config.toml
n_layer = 8
d_model = 192
n_head = 9
n_kv_head = 9
head_dim = 32
d_mlp = 768
vocab_size = 2048
activation = "gelu"
norm = "rmsnorm"
norm_place = "pre"
norm_eps = 1e-05
positions = "rope"
rope_base = 2280.0
rope_fraction = 0.5
qk_norm = true
attn_scale = 0.331
bias = "none"
tie_embeddings = false
parallel_block = false
extras = ["local attention windows", "gated attention", "capped logits"]
init = "trunc"
init_std_qkv = 0.0393
init_std_o = 0.0321
init_std_up = 0.0393
init_std_down = 0.0
init_mimetic = 0.7
optimizer = "adam_variant"
lr = 0.00222
beta1 = 0.9
beta2 = 0.99
weight_decay = 0.23
lr_head = 0.0076
warmup_steps = 351
schedule = "wsd"
decay_fraction = 0.554
decay_shape = "linear"
final_lr_fraction = 0.1
batch_tokens = 65536
seq_len = 2048
doc_mask = true
train_tokens = 303500000
steps = 4632
dataset = "wikipedia_en"
Each number is 128 + 32 x the weight over the matrix's rms, rounded and kept within 0 to 255. Layers, rows and columns count from 0. Numbers have three digits each.

# q: layer 2 attention query, 288x192, rms 0.0762, rows 0-31, columns 0-191
# k: layer 2 attention key, 288x192, rms 0.075, rows 0-31, columns 0-191
# v: layer 2 attention value, 288x192, rms 0.0695, rows 0-3, columns 0-191
# o: layer 2 attention output (transposed), 288x192, rms 0.0709, rows 0-3, columns 0-191
q0:136177143137087173138096084175115130082061129180112136153108087145114146167156150126181162151135151119122159095142141111063170153144091113164185169088161156189147152139094129113074173120166120133133145130150100173116159147166116130107148153098124075101144128180109131149159151169145145114144120115143144104143135091152084131114097157103169136134166091153102128142130125110151158117135150108133114141175092148139118148110072119107165114099114135145110126098139107091163103132094140181115079139151112097131084133133159085186112152115127102132136107070154134068094089116099168120
k0:056255046098014250102144043197078092081000161170088065108101089173097157155100124140173103120121107110064122092161165102033178068029108085195171123126165169195088132044125150049062161107158121175140126146143114239113168087137131157127173133131140034051203167136037156129160147117138145158104108088087097110149142102167108201165042154238135187129183056135052133139139105108107215077116111132115091170255148219034157133080039133115143089118137195181097126089104161095160072115083219174137114126167091034095101174186171096177081195102071124098114017090172112118000110116110156139
q1:130131062056125151101163133124111138089108147156121082136132147142137117156118099149160111160142148106141095134128114109106140065118132145110124129158136156110096111114158131092151122107163134121119114130097128142125125092077127152155145145121155132147148112131120133115133137125111125134119136120078141115143157128110133148138105150185128142116136118132115142114132128159096153134101106126127106113137126119066159106153143162134139110133136131134139122128161150135114094116125145114122136132120132125117130172141132093105163155106132123127122082132113173105112123132129120104
k1:148114135132154135108124141125130139114138129128131103122105096126155139125168142122139144122102112144149139087116161144107110142134106112129128155134149103108121096114138157141132135117099116099109120094144116154115135114112140130122122132159119101110120139127114126135150132119117140119109120107154096131145156127129123122130102133114097141167118140116119127113123110129124118127135111113117142132123119159144109141139145095107109110131086121140138120139134125140120114134135106135156153138116111166120150140121118155149116114117131115119119121137117095122127131149121138112
q2:148153086076109144152132121087114142058105122151099098111098141110150114127113139158150147149112130111112139129187160123103131118116148139116123133146132173156103141102148098108136134135139148148112127159112117137110150168149106177113164154111101118133164133163126135129152139159153130163092113139120130152136160134112152138101124144154133115138130109125119141132143153154128136132125104114119112118131109133120119157124104151138104133123106135166136126132144135082094118123114134165137111140105104121118128145125128118115157142122093146123140096117119133113118099115118138138
k2:112127091095072180105113147127134122104115136145118098140090103139143132136119144135115103121137106134116096111126157118105121090135131149107159116125149150105118099143129146111139139119116089129132123106132122166087160099135140150132159134136175075105176101123095165129132117143103116125130140111141094131129132104159138154144141121158138142130128111149113128133126105118156138126099164113105130135150132162137136108105117141089146121138151143119135148135143145127143133142099136140124145127164099117137140127173119125185112153081124150125164133134137103140103102151132156108
q3:089108185183162098110131149134162113191191174114118153108146129144113127097142125103112109073108132152137149171112065163131096172124120120125114125100104094056158099120124172157171125153085115115145052126115122102165106119102142094179106077120146189110120120076147129101048160056093146157141154128141127087118115170119156085110129120088107109128123118126131128123112134099123109127168072141098100138137143116121091090168139084155128133119133050096172099142062120189142147102123096090127138096139158167142148119096146148126109097168119129099147153130142123147119157145127129107
k3:111086178185255036116168150084109149152169122125111188122085106132161153117156098132118147125085142134164138165033147116182115203193189124107126126098108098134137117147130124158158148118143126116117149153120135080166110137091127096128101131141114167179087106118175133114124157140162149125160125121095160148136131147111104079114156076077146105151126141139194138120121139155146140140125112143169139121085115074182130128135133135161146125125126096113161079142133100147134142154171079076143156123084157170142115130074132137094151094175121112152116133107124149141187109138138153154
q4:149087191169158070210092137107156109154155090066161157126181159093135142087107167142078147143122110187141106169118161130193084157162068076126105113159116099103090190122120136170149075155102130137133196074151111051076169134121178128156057090165115148169086164123169105125120092128143122109092152171192131175093055114097126129153191094073067116153086131081157108085148140106132127155147175163130133124125121110163129073153199123140118173105112134108149159118152124126084200142143120120124156110158134137137177078138118158098158087104129164132094179153165093162185145163130049164
k4:120029168162159062116128167065180073178199107052190194170179161088173135087096107187113118163115131167133158161106110178227085126174130159070149080105123126090169203153162126164139111135079136123109168141139168031116120144133129088126050108114109158181103118139188140102099085184127121077140128145152153147104057175128113111145203122079078086123050156151151121115100119163146081112150145157152131115082173138202099132131196145160119150189065084127157122131080116137067158161146097104095122101113185175158171062077091150092117088139161157115168232204151148183206123146127085110
q5:095129214130133100179071124109118086115112068114114169128185085159112172138115154174075149109232122194176129095111101116117110104121083104164119162148136155112124085127142111106139100121131077101134082153109153110127110164106198144201102114125136138105159104159110107131101092100132127097151093141063082100132138102134142142171119120114156151116143099118091110113172151093130044137119099154141131161133167100148126098100125137188149131122078092134185166093024181117145151085109174193141091099091155115199193159170159155036105125203160108119140147125139112116134157106098122129
k5:151065242176224120118085137140153135146139122112137163129165145070160208105156124129133105147115113169139140123184115146166079220130172161133097074066121131119113111173145153180130126075127149147138126063166091069136130116134165056100087107220082142156117132099185096136073126125143158105119126097160177124130181105112093069140162127117099136157103108161075164082103140132149151090121189119116091126095128106162065162150160124134156150129159127081077068165137121151130171170120148120122128102114145114110115091067165176209126189144111128145060196183136156182159138141141132122
q6:134145133169121124146098115128145111154172102168184108107155145127018103122136163132133109138122121118125081157140123210165151171119122124108175109186079130178120127085131164099077100136068158141182154177101097069119091166186141131140122153157180089049161108112111116104080175112143136115163139142105138134065174131120138097161116152107123123061144064194056116136165132123162074105092155110122165095152154095178149189100113121135102117055170076129184130126148138105132104105171141158076065113124105105132072146013115156158071136168127134110152158132143175092122151135114154103
k6:104121191115205138134158125166127152132131078103144161171133138126113135175157118140136172067185076139107158185107139075102111101121153105175112086110152123129136095145115143125149177143229091135139099130140163129122156094089161111161110124110141127129109136230125116135149074137097073107194164144192073097215126159124091081095140086079173180162125061079158132133108142135119166110114135130150147175104088081116147117153114133148177173172102089124125127110088048158122126173114124148117067102128096174158207140136162144081213100106083149144104146117209135168163118102153151123
q7:132116003094070142108108195058105097121114195113146124094064068090172119100116134070097067126115121178110125132164097086169099117047133178077149182139138171113168108128154101111099134119145155117118175175104161207097111061074175162165148119101111163137160104073145166098129067183156121144108176113114181166106112181178113115059122062111180103098067091184158083135102112104104136144155109134118065087079039090131110123145130149209119135146148117151137148206172164076085133142142099075141126142092116099103177121102117118140156118086155080135121097186145176138145115066098116166
k7:117144029109104165080128134126054193118109165153048130144101083122166096169149103124082155109146166109076168116195126096096132103105126124123103178146144126151026201118179103159193105131143116086087119125129121153135097135147057184100140202194159125145189113107103127075181137140145126124071125144100156062154120124111149149073147104120141167170102165074098091134159144142098083136096130101072115153205101139167148140160119093079140127219168156129105158135179143128096116099089163121130119139138117203114149161148157140144161162111147181118211161085099152149145061173166088082
q8:131063229222172047143096198098117089164202095068189188099160146124090137073146135107052147068145127181162128170097113167214080175147114107106100120132091056072154154168107110180174120137084125081143107113130102062120115173126150067118060075166129173139056094092163095142090076090120090122158125163178126151075101151116148105135164107051120121115099158095145123114139122078130090151123105152111155114092133076168100075154167157146091129123097105063129143152101110163107219121151124102110149103125139200182172068112106178153092116157154137134146190169123100144188174128147108115
k8:103123124109110125147171145112135115137114142129132159143122187118139100145131142136154120154151181109132139152119100127136136140145132117106119120102104141134148170125111111149122115132133138163127130146121165092168122146143085145123139145098083164148108115143159118144129126134163146127134154150108185149141106141115129094112162131139129100133134126147178136133124156140127123145149147144144128128134134093107145116144118174116137132125158118124135127147134107127135130134127105102134123126115159111151105108125120107135143101151146117116112126130130161158150122153119112132
q9:153200065060085195084154086140083172035011153198076084146112139128162129180122112151158145165131143100125117089179167097086177092129145135132164147106146161205114107132125109093096152104179136148102128162122120189123109130152102152077169189103109094126143128173105136149174133160129140117119101086100149100175168104131113137141087149177168147116138113138088150143131145145129122104111137096162132119127123140094135179091087173122145093108121159151103130128149126100134046098104133201116086162114102115106080178141131075152123145134116126145172048085113138083085099130114162110
k9:162234128068057213147074042220165122057068081168094091122098147156060106166132175109173094114145140103105102090180091139055170102050094092208140180152142156148109108111104154067119148117173123144144109116139120186145114116142135161146198128172144089099175124145036095170151150101094121169132108098106086090125120067135175116091071154210143175080164069092072128137135130122077154118131109095116147134190128148064139139106075103098121080078155144162104126106130139145175094099097177139131129141135041079112083191182126120174093183106116107100060066117119108093008120106144149103
q10:154176079085084164096149103151077142035071153191129098141091134160137137204142085125164152121131144110141109100125147137099170080138136125128152140104129145191147065144121106106125190118189112122114103136140129188128139105147088113093189147107156115128144136139096139166145141134144168138125111090107133089182161128125102167163078161181151171099165109134125127128130127135109120126122137099120137103154114141078142160105085170143150088113149151149096134131143122116155068097108154164142091166091087093126094184168138075137109154151105105141124051109087183056071106105120180097
k10:146222156087093188161082033190162163065068099183069094111123128140080133183141169098193116140161139095107069108139127147082146093098117090191135176166148115146105077086088162100129159117141131153102089160144139180137153118138145141154181136163154082098155112112047085173164147113090105144127113091115096070137104067138140094093045110200150154099166065123095143126159141117102154141115135118124162111180118110071136164148093107118121054098135155143073112114139144144178087109085162128124161130126049103140082193153129148155128166107141106124086073132106129112023101130151175102
q11:086066130155134087134124171110125112139170177066145144129101074104126077064111132121114092101093133176121154127094110142153103174162135111102078074130126099071100126148150147179168097114060142097163114110099106078137137107110153149116094091084125147152101115121163109071110139109113131124118145175125127170108102146129132125076153122082085119161086108117158114070110124139116128107156128133120134110125126119159089089164171082144122167110136121118157080112127133153107208137163089078166163098142137125130162060162133138125153094092151127134131184158134116146183149130162071147
k11:117052079110138089099184203066090125141144155094151143107135120124161124081125111128075149128100116154138145128105169096164119161158137138102090112111103122134123136129155121140121093128097128099124170117149140064131108139129127137127109132053110169128083131142192181100106145160154170106115112144157138166130141144110129155171186140054129118194119163127155132134118101145130121123136146138150123160103126122171136090117187136109119189155132133096171177161105117124080131147125092132159143100141157157112166088080115132119147096130107170119147160118105147148230148134090092168
q12:161137145137154081140127103087152153140130117103116142144158134128123179088120127166095079104141115146124171147145107097146128108114117141114094129098160170149135184135142149152117086116099168115139196124146174133084105159143155152129114100106106136171125105156165132117101141185180100090105138180127081169134086156098114175107173130074127139165091135093138170112189161124142074121184190148181111128127142106202135094071154129139166206192091132150125106130135167110094188163161122078165094141125162109089129066093103182090167142116131107105113204158124127197170148138133067180
k12:117082066131094108142171227084085092136126211115170161123136116085139127081106126154090123144095099168128123124133160119123101138134161134074152095110067147117091150108148110148161100130079112116115133118123115077105144127135157121117076145114137143109115138112156152071084146157174159121119129142157133182116144143148127136170188158098090095187095112135104114104111124102182109139134149126105113160143102162147122083151151139117099154157118167127177134131098112149091145134157132113148174095146141144159153093132103143164130110131106156120181173165138098182177107146098109138
q13:127090138139133066142098155086110071128162074109162167099089118100105164115098083100109103087094109100081103160111110175126127130100191199126131062177118112104145108092149156128145092114028129092122103172082174104086172199187128106155106107086148151105140133132120111135148095130107120034165165150165165205034103158133151121128147109156101113150095100107149136132164100138150118122110070138120180108118162044193153107139112126123080124104155160109177165150120130112145117146180104033151119115094139183143139028174128192158119163143123127100133177161145115202161112119181100118
k13:084095105097130122128157112116096139106147171102122120133169189080105110114099160125110163147169152187114171153102133100200124131121122094137149137092076117130122144147105140132152120096163094102142108140184148070110109148132144107116134147123147158158091137163159149097084157091184092177099142140125079164160139141138142078200173160068156145076090166162142121120156194127159128101161144162111155148170108168146105079119189084139158207143146154152131133154047095194140156156107154199149163111133097136122113140102132154120106146125087136143149124119137152135166139124150134104
q14:145136166169111140148118131127124113130118058121158153094185167146187130131116189127118113124158124106109121128128063146143152161120150084133084185117151137094108169166093208121164093167193149170099125188079109182151153105167177134122154150093134158137146109134121098103080063138141090146156154150164110131060112134108166148077128099186170055124155114086113107170121167141053072136160133161099144126124100175119111153125136074155099129082119143161117209132134109118126126153177147183088107149146154083127141100135094129108133090121142131134177162152081120089111150131163088125
k14:073081167135155137161075157075120146130101159148081118218113179112107120168148153132147138176130145128129184115119097126137098109194145159113136121123111194124148127133186129139127114090062057085119098152125148151109166246135155062139100111134163138099144122093111142132087127119129147077189056136120154088111130159119187142101148118159111161110100106162088152120131103124162112163064174111145153132100145101150108189087133106152083153131083121101164106099124155142141139119086101104134064131126132157118095124142082126090140205142149147127100139092196087177086110104074132135
q15:082125110167140130088103174149102167099103136140164119115079143124195115108138138118152130152192084080116107144141142158163120091133104112100094103169158117208118107131082198141182115070171121128143163154125144175145172081138101067120119136102084104165134124112144085124086039105156137075107102113075122106137084162135144144130147080156088101118141166135115079145109142179127098085135158129164111113108121163184096129112121091170138130179173125153138137152098123160185095190143110143091140115097126107140131120103095143123119133100143150075157135115149132089131053137184139139
k15:137123151158148113163159064093153084139129131131061065118180071120044181139104096132173182154169128098132194080098186113087141141112134096148104095183124116105146154156169048120077099163151168174127114137128085099137080165081094190092106095090114131111086135109116158153152205110095047133088173108133138122104098099113113112158134173101166149141108156119140098095105166139124100126168119144072170130215125086078144113152142142081112194082118165108131210084173141068088120086128159149116088112186122105148055100137148105103050142111090114134139115152137120162095221131088108161
q16:117140164155117116188184112128170161159114077122037119126095129091137091127161146121159128128144171168097116095190182093164133127147147148130156122123161153127145175135131115137092091122129125138171101131088115119149145209135132141082088143187151127117149165114124136160123155114105121137160144139124095125117104096114135099118139140125094057148143160083133128127100129156131116152126130133128108171154143147094106133067126118139127107090092172140160116076122052147079078134160065118106095131150095115127096172125117117106185110157156127133135175073107117113156152095139150121
k16:137117118117121110115090103157162141114164105104175137180157151111160144109093159126139120123071135155109174175090083129110108146106177137088145098107095101145177103143131147103136128159156100187128149167117158131105074125133123086162155128109155138110125103175119122166112104128120133158111098094126185096167146135108162168074100146113095190118158093150126115158140142086128185138123143102125120075114114099171130143161135137121118137144176128066206105159149230107104166114106103087100115164132164142152154141160102112139084204123143167173147128156170105059151100106122145146
q17:137137099134173149110110104195133150173132055116106123127111121142103125107173151089161116156170165121120114110156159184118086131208086155184129098146101120103156111153131167166184124133127207133120149181133124087148130221162168111189137078143185122121135168077120095101118132164101114115115129090112132100118112151137116080147159133162188079116159115111110048080084128165164197187132117088149132132150115164144148136166126149104145132095161105164109110132158088107185101180105086128173063175180143175186092108117131179097040102094103139154121121110078099125083113079186145097
k17:125131197155141074147133069101167132121151161149130145111139134109113148117131158213082135162123080160136147113106151153124162116120135100119167165171108092113121082134172161163114102136147104079110149116139167126137192093066094174152095152142167110171118093191108092156113083062149105108143112166129104148138090079132072140097111143128114142153160182113116176127146158083149126099211153142095151169119177116141138147162137103111100147141092156087146166063020195136139154109123071147078156096115130133102158164142121130071138160141144063080112122137147130144125163154057182131
q18:079108056071156149074142171093099130058116204132114127177131133135139091121149083145163163172123116124080161161145155082169107144204147123075153070171088140137109159124143073076104115114112161142121107127149141090115089142148122131103142149063100070123151113186128114133167171155177165136099080135072119153164199197071105126143131141104073172128103116154171180122195132148120141073104151123196134141090111123165110144148178107126133161129115150146160056079130126120101127133115125156130169138100164133101123099152094086141150107156115186124144112124140179172141145155169115154
k18:103171074151067169139134119116132153132099133128156084082155124163109126119103113128156128081140144124130096129123122154107154105037137161167053138127185184147169130107147106074103130169181159162168121075169107165140138088076113200156216078089138118142100133163121163132102164132107169187131147105176141175116109090144157072130145110115168111184127108124167129147133188179080129097140125136168160135130128086108116075156144119073166123129154153161136121214167079040091148164159138113129086084141123103155204065135158165130168126091087173100129101115070136098151127129102068126
q19:202122087109133147094153110061092160124101174146134166161084149120141078158138146079138091182128119133117154108117177157129146079094141086172082075141099112123134123153177118117137133142158142109112124132081152142090205093140165161146111067158104094162062117113106169070091190159092177175202070129098144134158136136138083156063147087075182191133052167093125089105162093154115144095124223113148140127140169159140136156090127155132104183184154151220158101183141204169181178131167152190117084153142109067145096055156127120135149044111109084106144106097165101094151140086098131152
k19:111107103100090139126133143123126101131140144121091097081134121108077146099089109095195118164145203102143113113164113122107145138100030141119122164143156140097090134132095119153087130143112179089112160112149112122100080190066122130137098158077154129076160139160088096172144080146115126122087136105167084131149099127152177093138113166160125076107138094170114150141093107113207117116159132098126105226073056054099089128164169139147129082092087152125164172077081078058089104080103128173085187095120059064083142132137183129171159142098109145100185132187142119126130112134163125136
q20:151119118150092139091155111139091091183131106151152069136147106133121187132119214158139138138141146126141131152111092124107145106141117100112171110115178137107123149098104147124098091102118187196195112132110105154172049049119150179114109156133139096164124136092156165094103234115125110118146106166106134152107140093138136211159132136143046100168137156092131137142053138062099178158122151129103090121139173143123133136133136065079166131137135149159110167048113157166120096180152132025093115116097149133117128118121121153088077162132061139188146123140195212117155083174124124146
k20:175121140101125126146167146130078126110133137110168157150126211136170135110111120084149161168133109110060153102151183174130080135116135094167066123129146145214063131152178146106162093123159117094108154147125106136119168158199111158091094090176121122041134049128139117168100107141068121138092125135151167093137131166128083122170106141127117137110136127104142068136145072169143131174147067126164100044154133130114120147133158151088068141152123091157117105141134086127110097108177082189131151114124084106133088103160170097124176189100167088056070123161114066084150194059138140142
q21:122133136130154115186075168164117096081130105104120115153101117115110147099136155092152216083143103147160113156165143179130140153091095131117097134168201108110099101104130098112202141183089175160158108143163146116128154104120106107167112158125061116112134186109145145153108109077117049183067182135124077123144120104097174087139121100080068084106155071093115086150109131130147180169159097102158100096166102151096116160146098103126068115105174151157149083112133160081115107080124089138127177131176129143182160135163172079118179112118157154124160089134178124099113035111137138189
k21:138102128134155136092110112107167131120123160108102100115187128147156131174103101096125107153155117106111087138085168138108100076152144138135205099110096090157139125154116157132120096112157129064119128126159123077097124139168139193167119067134167164143111058119148083095172139178143132134108126073108186149145083121136137171147126095147196203155113097168146150145098115151096090134147096156157124064139191085155129142146121164139153100176089069092135200109149160088095132178178134103121112159112151150065067139115147116099074121134144102116134109113095139152125114122099151104
q22:173103167111122142157109106155143085189125130137143128113145146125112169109114133145148149081156123130169121122140114103072142118072143123117112091133159111067140127109112158140152139165194067138133165120155056122102170073205155140128130125111075104124083165134139097118113087120122115181167195125092081117148078108092140134183145213110067107115149092128095097097119135141117118146150170142112144131147069168122090052157109139089080158102137144206139075146126123166130093135149148095105154168141106131087131172182123096176102111121133082119110098128116126074122132159112148101
k22:139111172129106129159104121114140133148144124142143131176143136138167152151117133043129117161084157056109153110126159170126141118225109117179148160135089122127100145122080163141119069119163112164160125182106103060114082176121167113100135142111196153113178122130149160141123144158106086147136104133116080114080167117157129159105147097162145198150103144143142116141135078101082124159146105116155092158110176124183137212153160121185105101155146074097181181108140129118146176128204124171141090113149102174164095124059123152081153166150097117124092121161148147093124115133134132105
q23:138130163118111121165110074138084185120136128107136203078057102113107098100094113102169130144115169145082100131132142186132092148136130118147151170128153105105123141174105186119121141123098117133118118173160097125109134156157103108108161120231120180113118117119086105134155092063101154165108096085161131127084093108169134084084127060085080061104149097169104076111109082113109117135124115130045124123107082114119147116134127104114072092073079068122148095100091126100159106124102173166096100162093108129141169109178065126111095134161094145141124174141071141126111102113185134120
k23:188125187105189147095096155057169126145143096135128087080127149092138157120054159147111084079130156065151197129083115121133112078202117132124105095140118098114151066162130080170156143161101120171113128120087112120144162129081116104083124145080157111121114151031169093115075108173092115169141106173141143065171072095135109133149065138156166175102129177155126111131157147092141109092147107176131165105171109174135116104175145141086200131158145130115091116109131139173167164102125085114117140068127133142083121154116143166174069118097095171166118104114172180122149154099118176138
q24:105120144196121128124152129153154146144119101136095089149135106129141145125038123107150125147153185156175155105056117138143076105124040115081180118093114150104113094142127083128065164077128140167160114076134090095176095116116132131065148123115120147151157174114101115109141115187094148134079187129157098070151163122147129130133149158139140085147161146123067151150091141035133169161183094128108078111086166107116125101124136136166117094097120204134161196142119062164148085179159136092118173154178129140099106167150115199126064159128134190198127151082084111120141172118123128120
k24:102140182164109097100129118135123140107132105128153158091111157107144070110155142181069133161121124081108144158154105143088123150102116117138126184085115143164115123132079116085157128120103126143121139114128140181112143132135123118142142107159088123080155107159129137144095150094143139113100073134102139069122085162099093127125123048138057080089143128103185126102134077178073137195127084130163142121136173139132166115105082088158068153165185114075139158133137134114137154095131128103126161090102135128142136051116107074132116126168161114061076169225165117110191116146110163094
q25:062137178110153135081106125128107150154147112097133184162142188050131140129120155153130169118091143117154137061113138100131128150090112126178102098167135143135099105151104142116129132127083122146108127141107124106082107096114187150148121110061163094149093152169104133129148100193100137113154106127142194122165184060153125063138093153117155157133131120169099149169116063155124150138084130172131094112117123147105121130179159103161086102101143140130117141121179098132167159187161100169130134144123136133137151174120150127130140115086127113135143089102172082097086135153148123153
k25:154074174087084118168137158159177151131091114108167102141103115169184090147140112104086098201144140092165141138148093115125115149081081144127175154137095121120176188118126084140104108073101134120138139114196184135152163122118135108141112142152142172142150110097139148115107070135102142085193114121200124094111088162078167165077133122165112151111117148089142109143070155097122119124099115056086151142124122166132164189037088118073121103116115081121162110101079149128125159112153163175096114088118099129168177082153122151062114177115152090081074151141099160087107092144127128072
q26:157137155134116119102103154110123176095119118131078115132131070086113128111114148251136178126153118108107145116066086133132113131134069186134102137123094143164099182084140158149137109092187073099122115082042112116197061142128098068067119102225128091156137127131092133116050130130131176138104117158156160137134140125151129120145150142151097087096145107092171214146096073095130105161129163094112105114087232177139131135153082136176110102147090164150116154119121124117150106131147140136101079141082184144111088210082112149109123188109086115102138172143131181134174109165136128119
k26:160165151165136134150126107095127160125131074108153115132123156086108144143149101101173185117082120146160112101190153117122120109088184043132081087148142118139174100143152085149054130113139116230144146160098125164138114081084136169091086134084111156100102083149132097181110070101192103134125129129060147155126124156085110147144133133150124150104116173088153090080109162135121156167129086140200154094198076098148157098094133063090139130150158125118129122128113044079169119122069095117142142044085154084128076075181141122158085104147160140097087146099153159121130175092129106160
q27:073125026076115109170190153101092099112145066131152108137150047202113091166138110117151107109099186139172121133116145115110103111136165112083161116166116139111118115153101158144148152029124120085115149137146110183095119138169138053086116181206129071167073079146138168143176203163116216190078124126115173166128100129076112168193143140084042126122147107141171148107136082116154077053121135153130115119111125127110116097128150169055096172140093181149120106128091146122087088151169201128185132132110143101084087154149104147171145134130189129125137115117119134138147136151142132157
k27:160133096142114146125132142205139111114119168124168115144081235046179073131091196084127100131155203146135090155129146221111139135126101116123130134090090185197136179132173092173134113130117121179114133093110138059129148080074064151196125138111128073128166150114121110090139104109168065083124131162159080132135100067156160122182110130130093119117089091129135128118130148146035161085099085169162120103083106103115111191125225063151177086084149147159166181060177101182130089096092115138101123107132127160192121112085148112101078087151082151095147126159114085120114127064104116094
q28:141115049078120147120172114114068136145118123160166069113152167123161065155053120152149136147107176094102179160115169113149113126168129121101141111166115152112112158139145136116109115096198171141115152134167096086177121149122144139073152160079058108150181140161124120076147154177111109140111131125132128160132160197094144137153183196151144069089149174075124130167129148120145158144186129166111108152119109132133163135111111102207159097127151159168175127112091146130151118146115109079122094111114172151111098094138126139089162127137116225088108124162136127146144117136134100125
k28:048155067127087150110118125096068128137102184130110094116089107113152147092199175166141101161165093097113129091133096135142085093066124143134134097132124185135117125029115156127119145128144129156152134132135100196119140166158143198097164115113126078103189138149108103121159136122173115101153172139144159122139115126157057160189112053122120101156134074136207147137117115172128131170110171147152140104157136090115106074116166144126101210165109177072132183122164052129124130072133150141139042086167142138146093106117162112189201203077156092083133160157155081115143196110078116140
q29:093130138106113152143133120062116128130136121136141132189111056091149109102144218133142086111226158133145158091110158129103147138099177132096128085157131143133129125181140177083101101185144137176114131126018132129138200105148184171106139131188111086172106127067128173137122196125130127162180127165108099138145153154136052143139133097128116201087123114144076106136129145143165099138160119095133080115144168144120093153134146043157101126149065141119178125132105145085133155198144104168202160134137133076155144086114133105085154106153132130134118150123134108089137050058143135162
k29:143088127169149154148163181180158087111080157106091059121159161155185178128091155098094191140102117164081133097138119116125112138081107128172083135062129175118129149114119121099139149088103119081124148134087114118047095152068053142142105144072144135104152125152156095086143125155126120104146113090150175097124180114126144152068140133170127116156137103124151168091122164105100137155084146122140168168085132137143082188103098157122144112116159149148054153144119138074091121130102134148096097121095121092110152104122182102165068192123168109108218124189134129149115138155147140105
q30:176107168080113122132108120164181108108144148142105099095124119170119129171089132126142174154081157106125105172096123157101147152085129070110134134145127127052166106092131138119106111142151131141148099072172145117112128112143178118179115114227131130118155158089098087174143171104057106048106057140123125138153093102146145117089109096130092135090133162143132158121132111072071157140114061088071096118086060133112110147201121085118111127089173104131111089112108127143143129098173145136146191196155116150158173105193050096148155122113119144130109107140199103136130109193191148113
k30:124149170186142129157101099099172179154146146126133087108216236143116135115164123106194124082143161133114148123095152174138123070190128167148113122143186080163132136135139126123132127113173154074095146179126066094128161125091148128144125124118092172158175141131132146113095064186179108180153176111160171151104138153108081099183089105178127081128151172152164109107142123136139093138179085098144180140180221134172157152090103178171148118177073104149137156158134075128099082142092062160108139114115124170093159115106141174090090063117114106107136125120088107100179134143128150149
q31:107111105082099148164194146062114115106107227121108128091072117132148105143133095144168079078115186111117148149080134110141144086174236194142101069082182125090046199146181100090134093124152058093147105129125120145190126158164066154059106136161138134146119075169161140140085115094142102090098138146137167173114183094116151152072158190197114083165150175089173127096156179131133167151099117114171090155115161069141111118109112110105123136136127092077134081155147189151096160098140098122138158144132145111148136113185116105114149087103181137122179169106130116157127175140122105092
k31:158163070092109150081161180142082136157106205132162109143151159114124145103167174082138080144067088187163097117167066090132210189114123111105047102126088153129199088113126170103107129089123091138167138148097104122119073117166149142117248102073081174117144131125134133096125158143148193190057123102127130110106192163099132100148090246106158168094180133173114133095129151132126118048151091108158095092111096149069144092105117079096164164151159167142132126134155144112160163153101060111140075113158195053079133149118138144201156071144128157105126135150101127086188170099159075191
v0:074109160137175153111129099126102156066119140142125071147181207148156089114048160137131167156098107147144183161144118117106089103100151152117126155130108124141118118106116101067158136188092107131149117133083143101100099117163078130185142128152112100168150186163139153055144119106207088133084115153088120113211111158105058138111122125136150111118168178095097179116136143124107078122080153096076098127192145211125080145129140122026134156148119089091109131173144099167165118160119117102111104146169128192183109121100166123129155124052145136086147110150183137181117151099133106096
o0:109094104154136157140146075128097111107136210130090108122142134149208170097146131186071129141103091117096168166118094128108136072130162157124139111135127125136187061122097151147132098144125069158116107115038048054119127129157097119176074150121153114167120171151121143118165185145110090166070085092072134068197105162108100196120109151074147134111155149125085125098153119179145141120125130106122122109211166202177047134136108118136115148144114154049052150190141057125105158138086125151120153140135102208097112113174136154093117147086137162146110088109110089138171125157108140143
v1:142119119121165124148149114145199123125133138112133081009102160064129179122081105140141093098074105133126100123134072124126125152156204117139176136106191156129168137071086173219072142166127131100079135114155109103162117127107111165126135118123138108098068145154110121197091106112162177164151163064113100109149117111160195143168113075097113135129175160217130127139092124220037133112193147129111143191097137099115081153123149066148127139224115059108162109166157033150111164133158164170165113092153169177126063131066181143147129215087157101108189153128125082147117155117109141075
o1:153143100105121109119174129126174106134163199120133120119129163100131143096149172116110113111154145108128094173106073073100125157154171126108093173102138118181196209152103135180128113212105177070153186065162150192168141119099065172091142148117135140142096148143151112216034115093188169072141090095194163160116069127165196123174108142171102185075102160185147161097076172158137207169159126154093145166107143126054088087108132122180131094166151137093144076182186006154138135152161159116158101082148198123115113115099123081056126177135166097148130163163120103065151125142157083091
v2:144144137101171117150141143098126109121120122122114132085111181098118108142137143125068196141094104137151138133057097118131105122144090129163163092173171117127115142150182063170190147079149101164137148076111170170131140145126087056064105119149115127102154118000116094111134153129163128213130121110110119098096101158126161123119122062086145118172115114116144116084135151170138128098158097118114084124136206163144078117069122071152208143139149081121120098126089121158158119167147168133138106159100062191088085160150173118104192130217180123094093124100127140179122139119096145116
o2:116134099120124124096178162127112168125122161140089127130155126154081123111139165143180158086121151132136116120112149044154096124154139106110182078121154138135096131117229113146185099139083134137123140105112085137115145171128127077147137119158118125116112106098115100123144184189202168077105168095093175126110146135131096118114113101084098212137127168137184106123081126186127169125146190099102120149207179131158129056079110076186222134203166101119135094136145189159152116110124115171113083107142103130123095187141155101141197123123172061136107142087181081202097152084065183181
v3:125122153131099129112139161132100127114126073150123121111104191118203178123123068156131149076100135129105150125101065169135147046137143199155148116135113141133146102110123161170146134086154158094109137088135112119175202045147133130117146148118099176166123139143139052090120154142164083161179128190135137153096137126139104133167137088126131069150129096152098101174143163096171079117125133114174112137158112131103120142094080111118109126187106168084090093173097075134106145117105096189120160076136123178192172122156053157120137117114043118169148150077202188121130067126116134089
o3:120140112137157085139172140126132109096081144120144076157142162104151142118143133155156117138121166110189127067091102183183110076086113195173142141098114158166112102146093147161169144085091128111103075156146146080170175079073122129078090117144080199141112134152113136185111090121202124075102125093132087199131130125093076131150135112225152088165184116127106117186081172127137116102154113120138093159219121091100075160131105134126082125133101171118094147116098089156101160109154103109052120114117111108140164142190053137136159138149106117142110156063136127128153077146128118141